config.toml
num_attention_heads = 2
num_key_value_heads = 2
qk_norm = true
attn_scale = 0.319
parallel_block = true
init = "trunc"
init_std_qkv = 0.071
init_std_up = 0.071
init_std_down = 0.00985
optimizer = "muon"
learning_rate = 0.01
warmup_steps = 0
decay_shape = "linear"
final_lr_fraction = 0.05
train_tokens = 121000000
Each number is 200 + 20 x the weight over the matrix's rms, rounded and kept within 0 to 999. Layers, rows and columns count from 0.

# layer 4 attention query, 64x64, rms 0.306, rows 0-31, columns 0-63
219,201,192,171,190,210,236,205,224,216,174,208,226,222,191,208,205,207,208,198,180,191,191,199,244,201,199,175,198,190,216,220,242,177,219,199,218,209,222,188,198,192,178,205,157,183,183,193,208,173,197,215,168,163,187,170,213,198,188,202,188,220,199,195
180,204,189,240,190,194,194,213,162,204,236,191,177,187,197,226,198,207,167,228,223,181,211,207,161,188,216,218,225,199,188,213,182,206,226,185,208,193,205,222,213,220,201,192,198,219,185,202,188,219,177,191,227,199,201,213,195,196,230,214,199,175,177,195
180,211,184,205,195,206,185,217,200,200,230,210,201,180,216,199,178,209,177,214,216,205,198,224,205,187,230,188,213,165,205,217,186,219,195,197,188,168,174,221,203,202,211,211,214,210,211,197,205,199,190,206,212,217,231,234,193,178,224,205,201,197,205,187
196,200,191,205,192,210,180,188,211,201,180,197,190,201,191,184,199,195,211,214,221,166,219,216,171,208,205,221,210,211,163,200,191,184,215,188,216,220,222,232,188,210,183,191,241,221,196,216,204,226,173,209,230,213,199,205,144,199,215,193,215,171,176,172
204,221,219,199,200,171,199,173,201,197,200,205,231,227,223,191,242,170,185,201,192,196,200,212,206,206,235,196,186,216,205,200,212,191,218,188,203,198,189,203,186,228,197,192,250,195,194,179,189,239,226,173,207,227,207,222,195,193,197,168,188,188,214,203
201,222,216,231,225,203,176,141,183,179,241,227,205,165,235,168,223,201,206,223,208,189,167,183,206,198,177,229,187,219,172,211,180,202,216,202,208,207,213,208,163,196,186,155,195,202,223,185,217,202,183,209,208,193,188,234,209,201,198,226,191,197,199,221
206,235,193,198,206,211,228,195,183,211,211,210,192,195,204,174,247,190,192,196,176,214,186,206,253,202,176,190,205,185,162,210,201,188,204,209,171,227,215,158,221,168,208,170,205,183,181,189,212,194,198,190,208,226,206,186,227,212,220,188,184,184,187,234
197,206,193,209,174,222,185,207,187,195,232,190,199,242,238,217,212,177,180,226,201,170,191,205,184,234,210,222,187,167,175,173,232,193,236,160,231,163,221,196,176,258,203,183,209,252,183,207,173,216,230,187,209,195,220,200,169,206,200,186,195,206,218,222
189,208,185,198,216,195,199,223,222,204,207,217,194,248,177,219,217,192,251,216,210,192,237,202,177,203,204,221,185,214,176,197,171,198,218,203,207,219,186,213,186,196,195,192,182,171,183,194,179,232,160,173,178,194,195,232,195,192,206,194,226,199,162,218
216,209,179,212,191,174,212,203,168,167,182,187,226,170,236,193,236,178,218,215,198,233,198,192,176,200,192,243,194,180,160,209,215,195,184,211,208,183,221,218,195,162,180,196,175,223,205,193,187,200,209,221,212,186,200,203,190,193,217,210,172,245,171,236
187,204,197,212,186,209,199,211,199,220,207,226,210,181,182,160,192,155,203,199,236,209,209,197,211,187,186,173,191,202,255,196,182,219,207,223,202,173,156,181,209,198,209,184,217,223,208,205,255,173,191,189,232,191,153,229,219,240,248,217,175,232,217,250
185,203,217,203,235,206,232,196,247,199,161,224,199,187,197,160,225,235,172,220,213,162,241,161,241,228,205,155,198,204,191,270,196,155,171,205,243,207,204,207,204,186,199,208,197,184,200,190,218,193,201,220,205,234,216,215,199,206,212,221,170,177,221,169
229,185,223,174,183,213,187,196,182,199,194,194,196,195,207,178,226,192,225,195,248,208,205,211,233,193,201,199,180,192,202,203,220,189,175,203,177,201,192,205,209,219,205,239,205,209,215,211,211,214,190,192,216,222,189,171,211,207,171,196,212,205,208,173
196,186,211,218,208,198,183,179,252,204,170,206,220,186,209,186,232,187,210,201,190,191,202,215,184,210,202,212,210,214,186,190,202,216,214,194,195,229,210,179,194,196,195,198,227,223,218,176,199,203,175,173,191,212,177,202,228,213,208,193,217,167,204,219
204,211,199,232,183,197,179,186,203,227,202,200,190,200,183,194,200,191,194,208,190,196,215,220,155,201,204,214,217,228,177,184,188,189,222,203,203,219,202,194,195,204,205,196,227,200,186,207,199,218,204,201,208,197,188,195,188,215,227,193,202,165,191,222
195,189,226,245,218,171,216,179,209,183,191,170,176,213,211,216,233,184,161,211,204,228,207,169,175,205,166,229,195,183,193,210,202,192,209,194,229,214,167,197,182,196,213,194,219,207,205,211,188,212,198,173,197,206,227,210,208,181,182,186,215,223,175,207
242,173,227,166,206,219,194,193,204,171,225,206,215,210,209,202,207,179,228,202,197,202,204,178,227,204,206,185,169,182,192,197,185,168,198,181,196,194,198,210,245,200,202,209,195,172,210,194,227,215,202,200,214,184,183,198,223,226,192,188,197,200,214,206
184,173,207,224,180,260,181,198,190,194,235,185,230,193,200,207,205,194,234,199,218,180,202,165,199,178,201,217,192,200,234,178,150,183,175,177,193,182,217,200,187,199,198,197,164,188,229,212,229,179,201,192,172,184,191,186,225,221,185,178,168,210,173,198
176,214,204,227,198,191,207,163,230,199,193,205,211,188,219,166,215,175,194,209,188,211,211,230,223,181,240,205,192,220,213,213,188,211,217,220,217,223,192,166,160,220,171,167,258,229,167,196,216,234,200,216,206,215,203,207,180,191,226,203,180,192,173,225
233,268,212,209,190,201,207,162,162,172,200,197,190,172,201,184,211,210,219,252,228,174,222,214,183,181,223,156,197,217,160,225,219,195,192,189,224,223,201,236,166,234,240,194,219,197,228,208,178,207,228,220,225,210,202,167,253,200,185,174,185,220,225,171
214,154,217,215,196,207,211,185,193,203,208,179,212,182,182,223,169,179,217,222,216,231,182,170,186,204,144,233,194,180,161,209,143,178,168,185,183,169,197,213,209,189,253,199,223,171,198,226,237,195,204,231,260,175,247,188,162,220,217,223,223,193,221,180
182,227,215,167,202,180,206,202,179,201,227,191,192,183,213,244,163,144,190,186,237,173,142,195,204,201,184,187,212,196,204,183,151,159,177,201,198,180,230,216,200,210,198,219,248,198,198,185,183,203,179,151,234,196,249,186,229,190,205,164,161,218,180,194
175,212,187,197,240,180,230,234,210,238,198,222,208,211,196,209,179,217,183,185,200,180,202,171,220,217,202,219,204,211,188,219,187,202,221,190,157,168,165,224,207,188,197,235,193,204,208,221,211,197,222,201,206,209,191,213,217,176,200,201,218,206,172,210
211,211,188,234,166,175,237,180,227,217,211,185,213,199,210,200,178,215,211,230,195,193,172,150,175,211,198,212,134,192,159,209,226,201,193,195,223,205,166,198,196,194,183,208,207,209,194,163,182,180,229,206,189,196,186,230,187,157,182,219,218,183,186,204
203,199,174,186,227,225,228,207,195,158,237,216,237,192,237,205,194,186,216,202,247,190,165,199,189,159,201,220,220,222,197,211,212,191,182,184,196,203,216,185,186,218,239,159,197,171,207,204,202,208,186,175,184,199,223,202,222,195,205,188,218,213,216,199
203,201,247,216,174,201,169,208,175,197,183,178,167,196,230,206,184,200,194,195,237,226,234,167,226,200,174,203,226,232,220,241,135,216,207,195,188,186,217,198,199,183,207,224,137,199,226,202,158,197,235,201,241,215,197,202,232,245,201,179,194,192,207,135
188,196,195,224,203,206,224,166,234,172,189,199,233,217,182,211,206,238,215,206,196,202,162,212,181,191,196,257,172,215,155,248,185,201,207,179,227,180,209,177,203,192,187,178,182,228,158,144,181,178,210,218,205,193,206,181,223,236,193,187,178,190,195,170
200,243,228,206,218,177,202,215,175,213,189,196,171,211,160,216,205,203,166,197,130,205,194,191,205,225,269,147,214,212,202,221,229,184,187,178,197,199,218,183,163,226,196,208,183,172,194,205,216,184,197,191,209,146,201,203,180,165,217,183,202,173,199,168
212,175,190,185,217,182,186,213,216,210,264,214,174,210,171,171,161,217,195,182,218,252,169,187,195,178,211,189,180,223,222,232,229,245,186,190,227,169,216,222,216,191,183,206,217,191,218,195,213,215,169,163,170,223,213,174,196,146,188,241,197,206,182,193
205,191,204,168,169,185,172,227,223,179,186,194,205,236,202,225,183,203,232,202,202,185,180,165,161,219,181,183,225,216,186,210,180,204,197,215,218,196,192,193,207,213,193,205,202,176,220,220,195,209,178,158,227,184,211,185,166,189,196,214,193,213,202,196
204,226,195,185,212,183,258,187,186,184,208,225,178,183,189,199,251,224,193,189,185,184,218,184,165,213,194,218,197,251,209,220,184,212,198,182,205,200,245,213,168,189,190,192,219,182,214,201,155,194,259,224,228,169,176,193,226,254,212,219,225,219,219,169
206,237,196,171,209,217,165,190,212,192,197,168,193,191,137,220,186,221,187,187,234,175,194,174,211,184,153,167,184,194,204,189,194,177,218,211,186,219,217,191,243,195,238,212,153,190,167,198,211,225,217,196,206,197,178,186,204,209,191,195,222,200,177,196
# layer 4 attention key, 64x64, rms 0.308, rows 0-31, columns 0-63
180,217,211,194,208,212,188,180,182,195,217,163,194,202,220,220,203,188,199,228,211,187,197,229,192,250,214,183,207,211,214,204,207,228,217,203,226,201,199,220,209,191,187,193,217,209,223,188,186,192,193,202,193,198,203,181,183,181,201,208,189,178,203,210
194,207,186,189,245,190,201,193,213,195,197,202,189,221,177,214,197,205,207,206,189,189,226,215,191,190,194,208,206,208,186,224,219,179,205,194,191,230,222,181,173,172,197,197,196,210,189,197,186,223,215,215,215,187,156,167,206,204,207,197,189,203,196,219
237,211,192,231,219,185,203,190,216,169,198,208,182,190,214,203,227,193,227,187,200,204,203,182,195,191,190,235,227,223,195,237,210,183,198,181,203,212,199,187,194,171,193,215,175,209,218,199,189,222,191,201,215,197,198,194,191,195,178,208,215,178,200,180
179,225,181,229,220,200,229,201,213,211,210,219,212,202,203,208,175,183,219,197,200,211,225,198,191,207,190,185,190,189,191,199,199,205,209,203,168,228,215,176,186,191,169,191,200,215,185,188,186,207,219,195,235,198,180,206,175,223,202,182,193,171,185,223
180,173,213,229,190,183,229,189,238,216,203,218,192,211,193,193,198,195,204,200,225,221,204,181,183,191,191,191,186,196,206,182,177,230,199,191,157,212,190,203,220,218,199,186,197,197,160,193,212,187,232,202,206,204,204,215,186,223,194,183,215,194,198,208
159,208,202,242,154,183,191,220,182,186,173,200,204,175,197,203,259,204,224,187,200,182,157,219,199,178,190,227,200,205,188,171,190,170,205,159,192,200,182,186,177,194,192,206,191,196,219,201,192,220,211,218,187,228,225,205,211,206,230,178,198,214,207,225
192,218,214,219,224,208,221,186,197,234,176,195,172,186,205,213,178,207,204,209,207,239,162,205,215,204,192,199,182,232,184,211,193,167,216,209,204,201,205,178,179,227,195,215,205,229,226,212,209,197,210,211,203,217,201,186,164,166,176,173,186,175,191,198
160,184,176,245,248,190,206,190,217,194,187,194,171,191,202,214,184,181,203,203,191,196,222,183,164,175,197,212,176,202,162,155,154,197,189,178,178,247,209,211,196,204,176,169,199,257,187,178,187,201,213,246,240,174,185,172,185,221,168,175,219,177,200,217
178,175,189,190,234,195,147,162,159,192,208,206,213,190,149,197,169,227,175,236,188,191,173,231,186,165,191,207,210,196,179,174,202,192,194,229,244,199,180,171,226,202,194,196,209,193,190,178,192,196,213,245,207,179,236,193,182,228,188,232,194,176,192,191
226,198,186,190,177,203,188,177,170,189,162,189,197,174,218,240,213,223,190,175,209,206,187,205,213,216,228,192,186,178,224,193,226,195,151,227,189,179,208,179,184,184,183,153,211,202,224,197,194,204,229,190,176,198,188,221,193,214,161,190,208,219,202,213
194,214,205,186,209,225,186,193,183,228,167,188,195,166,205,175,183,223,199,177,231,215,183,205,191,192,236,227,191,235,208,222,168,223,216,205,191,175,199,239,186,212,195,241,202,237,233,190,228,202,203,200,216,190,212,210,187,197,221,193,214,233,215,188
189,173,197,204,226,219,165,208,197,180,213,231,190,215,173,167,204,198,213,231,217,188,197,188,209,209,212,197,229,209,185,204,208,195,193,192,172,223,199,217,219,191,235,209,171,227,209,204,149,217,168,235,218,250,210,181,173,200,186,236,217,201,183,159
254,201,222,167,138,208,225,217,196,199,203,199,211,193,214,186,187,192,204,224,213,212,171,180,235,206,190,202,194,178,212,172,193,198,203,197,222,182,187,224,194,234,227,158,178,157,193,228,215,173,181,208,162,134,191,222,207,201,203,212,200,218,201,200
158,217,223,223,210,193,225,189,203,211,196,206,199,203,183,217,191,191,187,192,189,207,211,210,205,195,224,192,224,180,197,210,189,188,200,192,192,194,191,197,186,203,204,201,214,201,185,194,200,224,180,195,230,236,190,199,179,212,204,174,212,176,185,212
157,209,170,213,229,200,209,193,213,200,185,207,195,195,195,216,195,192,189,197,215,208,217,220,198,224,216,200,202,186,201,208,189,192,189,219,177,224,203,171,189,189,185,205,224,203,206,191,178,227,210,192,225,250,180,195,178,215,195,201,209,180,170,189
191,211,203,206,209,205,213,208,167,183,206,208,208,185,200,203,221,219,202,204,207,187,184,214,218,200,197,207,218,157,201,198,204,211,178,195,217,206,163,237,200,168,180,182,195,191,220,189,181,196,190,197,201,226,203,219,188,195,189,179,221,223,179,181
221,154,211,187,190,226,208,214,199,212,226,183,215,220,200,177,179,182,197,208,190,221,207,182,165,192,181,173,201,177,211,177,194,205,212,203,194,201,190,204,204,201,201,198,185,196,191,176,231,173,236,205,182,193,206,178,235,222,201,210,210,212,199,208
206,176,221,201,185,220,221,181,196,235,227,163,208,214,172,201,210,203,196,188,220,218,168,175,154,216,187,190,179,131,216,181,212,163,211,218,217,192,171,198,211,216,221,175,240,202,198,198,252,177,192,180,181,188,235,193,228,257,202,219,194,195,198,208
205,216,171,202,232,191,176,139,198,187,214,207,190,169,265,187,192,212,239,185,185,162,204,241,246,214,240,210,159,246,172,237,189,229,202,209,197,197,204,180,164,196,188,232,198,218,205,215,192,217,220,238,198,198,202,207,189,184,197,206,196,200,235,202
229,200,170,207,176,198,205,220,185,139,215,188,180,168,230,188,177,227,220,173,203,170,164,191,209,150,221,164,205,202,191,212,195,190,208,213,218,167,186,202,203,143,179,194,206,201,212,235,191,175,229,203,219,184,184,191,220,204,201,199,238,220,154,226
264,202,187,209,197,215,174,202,177,236,225,193,202,201,187,224,182,194,186,226,190,235,170,196,215,228,176,158,202,205,201,203,219,230,195,205,199,219,176,175,217,188,207,180,208,203,257,226,232,163,232,218,203,204,207,212,180,147,172,173,205,192,205,187
198,233,216,208,185,173,198,182,166,201,191,218,198,206,189,213,212,186,173,221,210,220,189,179,206,217,204,182,202,182,186,206,148,205,200,199,206,202,156,196,248,242,219,178,194,217,222,231,186,224,175,121,193,210,165,230,217,195,205,217,182,193,196,161
242,195,202,181,165,199,220,198,213,191,147,198,211,202,199,193,193,192,213,184,177,162,189,192,214,192,180,203,181,228,237,200,201,218,193,193,180,221,199,210,215,164,182,212,213,170,187,192,164,189,172,196,196,243,203,216,201,190,168,191,214,161,213,149
245,183,206,137,240,226,191,194,183,202,207,181,228,230,199,185,200,238,150,171,222,211,188,219,226,229,219,215,183,166,210,222,212,230,184,213,196,171,171,165,201,192,213,206,144,213,216,206,244,221,208,165,191,182,213,190,231,166,175,221,146,180,177,168
222,192,237,200,173,220,228,205,192,196,176,193,213,187,227,223,206,201,194,178,214,261,200,168,176,202,228,222,197,233,207,204,190,238,183,191,203,192,206,178,195,164,228,208,184,185,207,205,180,193,179,221,177,180,166,172,173,202,191,180,209,207,183,176
213,194,227,160,191,244,210,200,188,192,171,207,170,214,126,235,169,181,217,197,212,247,207,196,211,210,200,200,198,218,199,231,264,210,205,201,185,241,177,197,238,191,209,208,207,216,217,207,176,191,164,155,203,213,185,229,157,185,199,184,207,201,206,204
179,209,187,254,189,194,183,194,185,212,169,184,260,206,204,181,214,188,227,191,155,164,193,196,206,159,205,266,173,179,163,169,202,188,219,192,188,168,215,207,156,182,182,176,190,201,176,199,190,171,216,252,251,178,195,221,204,206,198,197,200,245,238,203
240,227,168,187,198,212,221,167,208,182,195,157,201,197,175,224,200,179,208,188,195,163,181,218,228,202,210,192,201,225,187,216,210,203,220,185,169,233,198,193,208,190,211,205,181,200,223,163,229,182,200,189,173,190,174,201,226,177,185,207,218,188,174,205
221,214,200,201,186,217,192,173,178,199,158,207,172,201,237,214,196,192,206,162,197,219,167,192,211,183,204,225,204,201,230,200,222,175,187,153,200,240,186,186,178,217,222,198,173,178,259,204,221,208,181,174,179,192,220,202,196,133,232,180,200,170,189,180
211,196,230,177,204,187,198,165,206,243,204,218,166,225,215,230,174,188,203,221,210,201,225,230,194,192,202,200,208,200,193,168,202,195,183,240,204,209,209,212,196,200,196,172,183,207,217,187,209,198,180,198,199,226,222,190,230,204,193,180,190,210,195,219
177,202,160,162,216,187,165,182,166,223,162,197,202,211,230,200,202,205,205,224,179,174,207,240,149,193,203,214,202,217,180,164,193,201,223,207,206,196,216,229,150,211,192,216,220,243,193,196,179,174,181,234,230,188,178,212,215,222,210,217,159,213,212,203
193,191,221,192,216,193,215,202,251,213,187,211,216,166,189,216,202,209,194,208,189,212,193,203,181,211,233,218,166,207,204,198,213,190,196,171,174,199,183,208,208,184,182,235,220,206,211,225,197,176,229,197,152,176,194,168,175,217,209,181,180,193,221,195
# layer 4 attention value, 64x64, rms 0.286, rows 0-22, columns 0-63
196,219,216,208,208,205,214,206,193,194,178,195,216,213,215,222,196,209,193,228,198,185,205,166,193,213,198,199,176,187,216,207,235,211,197,185,212,199,184,182,195,216,217,223,193,229,205,235,203,214,209,194,218,207,186,201,204,216,219,205,171,167,199,215
178,201,188,217,191,204,179,188,171,156,222,186,195,173,183,182,199,182,202,185,231,189,194,197,199,186,214,209,197,202,208,187,221,190,204,203,218,184,160,180,209,205,184,186,221,182,208,213,205,203,181,226,210,176,224,200,180,196,198,174,216,198,170,193
189,160,186,201,203,208,219,209,222,182,181,196,198,164,237,225,207,234,196,225,182,215,190,194,195,194,180,223,214,183,194,216,183,176,197,196,182,189,196,197,223,200,174,195,221,221,221,195,204,195,178,186,229,215,232,227,195,221,189,175,185,196,222,188
208,204,193,188,222,182,193,200,174,156,215,193,191,200,208,191,190,195,217,180,226,210,189,161,180,180,176,197,214,220,194,202,199,231,213,216,208,210,203,189,200,209,194,166,178,207,201,169,193,193,197,200,214,196,242,234,188,199,184,224,215,202,188,188
197,193,195,215,186,208,210,204,202,191,201,204,218,175,229,204,193,196,195,182,212,183,210,194,216,180,207,203,206,200,213,208,165,207,186,199,183,193,184,172,226,215,225,217,208,200,169,204,196,198,219,172,211,186,180,219,202,239,195,214,205,217,203,205
198,196,210,199,203,227,228,217,129,248,212,204,184,214,188,197,193,210,205,214,217,192,203,230,201,227,181,185,164,209,206,180,209,203,193,205,231,209,215,192,186,215,198,194,206,201,222,179,198,225,208,194,223,243,202,196,235,183,181,197,209,212,203,196
197,202,179,178,212,187,209,196,173,162,212,178,201,229,193,197,181,194,235,211,204,205,183,188,207,223,175,222,214,195,177,214,200,213,181,189,209,226,204,209,186,191,198,205,207,198,181,250,190,219,204,148,225,193,206,193,188,213,230,185,199,201,217,174
231,208,211,202,213,219,169,206,189,216,205,184,189,224,199,167,194,176,229,247,188,188,218,202,184,202,224,224,178,205,209,192,221,200,196,189,209,199,215,180,210,250,224,184,201,184,189,212,226,215,209,194,221,196,181,198,205,204,204,185,210,193,210,201
213,211,205,197,206,188,205,203,186,163,210,163,205,171,217,210,170,191,187,220,192,199,191,200,183,234,184,168,232,168,223,201,196,199,201,213,196,165,198,196,184,164,175,208,198,212,180,208,196,193,202,214,221,160,177,222,217,209,206,204,191,211,162,220
198,199,209,213,222,175,201,194,200,200,219,174,162,179,225,208,170,172,202,223,228,232,191,178,191,194,201,177,159,237,198,172,186,200,199,198,189,198,190,180,190,180,165,203,223,197,200,176,205,187,209,212,171,204,172,209,188,185,218,184,204,179,224,195
188,166,204,196,233,151,190,196,171,219,225,171,177,177,209,193,212,179,185,206,203,170,199,214,183,205,199,182,210,201,202,189,214,234,211,165,183,202,237,221,222,197,186,227,205,153,184,197,204,181,212,206,188,187,232,184,200,198,202,226,218,183,189,205
167,181,192,198,193,218,182,201,196,197,211,180,188,197,192,191,177,180,222,193,218,201,210,163,197,180,165,226,177,234,194,203,203,180,182,187,160,215,202,195,203,204,225,209,229,199,172,231,170,227,191,210,201,202,200,187,211,191,185,195,222,176,185,163
241,212,210,183,239,202,203,208,188,205,219,180,186,199,211,190,208,217,179,182,196,188,203,217,222,230,205,197,179,226,208,204,232,180,217,222,202,228,194,172,173,201,169,212,209,209,203,214,209,183,173,195,201,211,164,184,218,183,163,214,230,219,224,191
207,169,225,227,239,204,192,179,210,200,226,217,209,206,214,206,204,204,208,218,186,205,173,184,201,196,222,210,199,192,182,210,191,210,173,201,209,245,178,225,208,221,204,182,213,195,167,185,215,213,216,205,174,226,218,187,210,221,199,222,226,158,216,241
211,227,212,216,182,199,211,207,205,204,221,225,202,190,211,212,193,199,241,236,212,196,239,217,193,204,214,179,202,206,210,211,172,222,214,181,201,185,226,208,193,207,209,180,202,220,208,205,209,205,201,193,171,197,230,192,201,219,207,207,206,214,196,212
206,180,190,182,175,185,209,187,215,176,206,203,192,184,211,212,230,200,193,209,235,192,198,213,200,219,175,210,218,221,209,175,243,212,192,218,192,223,204,182,208,154,202,213,186,184,198,210,198,198,167,203,181,218,246,199,201,206,174,194,240,198,184,222
198,209,219,194,199,175,210,207,221,194,181,203,214,193,195,228,194,232,201,222,195,233,194,181,198,184,207,220,190,221,203,202,222,217,235,200,215,204,199,217,199,201,172,176,207,147,177,194,186,189,212,176,194,191,237,178,190,189,190,209,186,234,181,189
210,202,203,185,182,192,186,236,179,208,253,204,214,190,202,174,190,200,178,193,190,215,198,199,194,204,208,194,198,238,211,228,220,187,228,209,185,190,191,189,187,217,208,165,222,218,218,210,186,195,219,185,197,214,211,193,192,220,211,166,189,210,230,198
189,208,204,218,194,193,231,147,180,210,196,216,212,189,231,199,181,168,215,212,192,207,163,204,177,199,199,209,185,205,235,200,181,221,168,198,179,216,192,196,174,202,175,190,179,226,177,212,193,177,176,222,161,200,194,205,190,160,182,193,192,158,213,179
231,202,178,267,194,202,212,204,163,193,189,171,181,227,207,196,200,189,187,179,202,181,204,181,181,207,181,181,201,178,189,187,171,196,218,228,214,151,219,196,219,196,212,188,183,190,200,191,207,196,178,196,235,170,175,233,206,191,165,189,201,180,197,240
206,197,194,211,181,210,161,188,179,204,216,211,229,246,213,200,182,238,180,235,233,201,200,202,176,195,197,198,218,202,179,167,192,201,191,198,207,200,187,210,213,186,186,190,224,226,221,213,203,189,246,203,200,226,215,207,163,236,212,170,217,215,201,193
218,189,198,189,200,205,188,192,190,208,192,185,211,203,198,201,170,196,207,180,225,178,172,233,171,157,221,177,187,197,198,195,162,219,203,204,185,200,196,184,229,149,170,200,160,206,222,218,179,186,210,191,225,198,199,167,225,199,198,218,225,190,189,205
230,199,222,180,178,211,224,208,208,202,233,173,226,201,207,192,227,185,189,201,171,204,204,204,161,191,220,220,169,201,198,221,199,171,224,199,243,230,204,202,200,202,199,199,189,206,211,239,182,214,224,190,203,176,210,190,183,214,223,195,216,224,201,183
# layer 4 attention output (transposed), 64x64, rms 0.191, rows 0-21, columns 0-63
188,207,228,186,237,174,240,197,205,195,239,199,208,227,200,189,209,185,199,184,187,184,203,186,186,221,200,190,183,192,198,190,201,182,207,189,209,206,173,198,213,216,198,180,179,176,195,175,197,204,196,197,201,203,180,201,214,222,186,187,216,199,185,218
221,217,198,204,222,191,194,204,214,215,170,198,184,210,229,194,180,217,201,190,198,183,189,190,202,209,196,198,207,188,186,198,189,207,213,212,198,237,228,199,208,206,198,220,210,214,183,211,196,193,204,193,220,215,193,230,202,195,207,213,193,210,230,190
196,216,187,200,181,195,209,218,203,210,202,207,194,191,214,220,190,198,212,210,232,194,217,200,213,212,229,184,160,203,224,184,221,209,180,192,211,204,179,220,191,213,197,161,189,195,208,217,225,192,203,151,173,210,189,222,205,191,204,244,216,182,203,216
222,196,218,215,179,209,203,223,215,208,190,184,194,181,186,197,193,197,180,196,212,190,207,204,184,202,195,203,184,184,240,199,215,193,218,178,209,211,213,217,198,195,169,212,211,192,202,196,208,215,196,206,224,215,187,190,196,221,208,174,219,196,178,202
219,215,206,213,216,203,225,178,189,201,202,210,180,199,172,202,198,216,177,201,212,225,194,210,201,228,210,200,207,215,175,212,215,186,204,204,226,202,219,202,197,200,182,180,183,216,194,210,209,214,204,199,204,209,201,229,210,199,206,175,179,183,200,218
224,186,208,196,211,199,203,195,244,160,221,186,220,188,194,177,207,199,204,218,203,222,197,198,177,168,204,224,201,198,211,217,186,228,200,198,181,200,201,221,198,230,167,198,202,170,222,233,177,214,201,217,177,189,194,203,186,216,192,190,200,192,204,187
211,189,211,215,188,221,200,238,217,189,209,209,208,185,185,255,195,213,194,181,173,231,228,198,208,225,188,198,173,193,173,190,208,205,202,223,205,217,195,220,222,185,213,182,178,202,214,181,205,196,194,197,214,218,195,187,209,198,205,181,195,208,201,200
154,208,209,190,209,169,209,181,210,191,214,207,204,198,206,221,202,205,186,186,183,206,183,197,211,230,203,207,203,220,202,203,214,221,223,200,175,187,203,214,180,209,189,182,177,224,174,178,163,189,184,226,196,197,184,206,192,207,209,186,209,192,179,217
202,192,196,225,206,203,186,208,206,238,237,207,182,223,163,201,206,211,194,178,212,203,205,193,217,200,211,162,186,195,195,215,183,182,210,196,177,218,214,213,232,186,212,199,232,178,195,218,200,208,212,175,197,205,213,193,175,183,186,236,230,200,222,186
200,203,197,224,201,195,186,212,181,199,223,183,196,173,218,203,218,213,209,220,172,203,215,240,199,207,230,202,207,179,168,206,191,213,204,196,161,222,206,228,189,203,197,212,220,216,183,192,203,207,211,195,183,192,186,192,225,194,168,202,225,180,203,195
216,204,177,206,208,193,227,197,177,209,266,189,226,173,209,216,187,201,192,190,217,180,177,201,237,172,195,217,203,202,214,194,187,194,202,224,172,201,235,197,200,175,211,210,220,238,205,213,204,227,172,192,207,188,206,201,202,184,208,227,196,199,183,177
227,183,172,220,223,179,210,200,206,181,207,212,180,193,196,223,182,236,193,201,187,180,171,217,205,221,208,227,204,183,181,187,190,220,186,188,207,199,204,236,222,198,209,212,191,206,183,182,205,195,238,185,208,191,184,206,199,204,201,197,195,215,174,218
177,165,180,188,141,209,213,201,213,187,180,186,188,202,214,200,213,204,221,202,195,226,208,236,201,168,199,170,196,194,178,181,192,206,198,208,189,198,206,210,220,197,205,211,231,162,202,187,196,216,203,201,181,204,210,222,180,172,189,198,188,198,193,196
201,238,178,217,189,173,210,200,200,200,219,212,230,198,197,214,224,170,200,189,173,190,222,224,170,191,190,213,185,210,201,191,203,202,210,193,202,183,218,188,189,207,204,217,188,197,215,189,188,196,230,190,198,191,188,222,211,229,202,199,162,214,151,185
195,197,201,187,182,220,181,185,186,182,188,193,224,208,166,201,229,187,192,201,183,202,171,205,200,196,217,230,211,227,209,199,213,197,201,188,195,222,194,177,203,206,194,178,200,204,191,223,192,192,201,221,210,208,205,192,195,203,202,205,219,198,205,189
219,178,207,190,218,223,202,204,192,206,204,206,194,198,202,200,216,180,226,173,193,177,191,200,205,171,222,181,208,194,199,181,188,206,196,229,195,192,215,216,183,245,209,162,213,223,201,217,235,212,216,216,208,179,187,199,202,193,197,207,178,186,199,182
189,202,204,194,210,206,193,203,206,173,198,189,183,220,174,197,213,170,161,191,201,200,217,221,216,214,188,175,188,181,209,188,199,206,188,178,162,195,172,180,196,174,228,204,193,219,189,205,191,182,200,189,219,213,161,212,222,203,205,192,181,200,170,206
188,197,199,170,204,203,213,158,215,196,175,152,189,206,194,221,197,222,212,220,206,193,189,210,202,200,182,211,226,183,187,192,196,196,207,189,196,196,197,227,206,187,173,201,192,192,206,199,210,197,195,201,204,187,192,199,210,232,192,243,215,193,201,223
198,199,206,226,222,194,179,185,196,185,206,219,228,176,183,215,202,201,193,226,203,192,196,216,232,193,208,190,177,190,185,198,200,190,200,216,196,237,236,187,190,230,180,218,230,194,201,189,224,209,218,194,220,193,203,213,230,187,161,160,209,236,236,208
193,195,220,192,188,193,182,227,216,187,212,227,199,192,208,177,194,197,197,187,209,230,187,209,188,187,189,205,227,188,214,219,215,198,256,206,214,209,196,224,206,209,172,222,190,188,180,203,197,222,172,165,209,224,220,198,207,193,220,221,234,218,171,206
192,225,205,195,214,194,189,192,222,211,148,208,215,209,210,211,195,206,205,179,169,194,199,185,184,206,223,184,214,210,216,195,188,199,175,218,188,189,235,188,198,192,208,186,172,169,211,188,256,225,181,203,174,218,210,204,221,198,216,242,239,185,191,194
202,205,206,191,198,197,195,221,183,196,189,197,196,203,173,211,198,218,198,198,175,209,201,199,219,217,211,201,228,210,234,249,197,192,171,195,197,228,194,194,201,198,198,229,224,185,174,214,220,224,199,189,160,194,196,207,160,184,174,210,184,199,188,217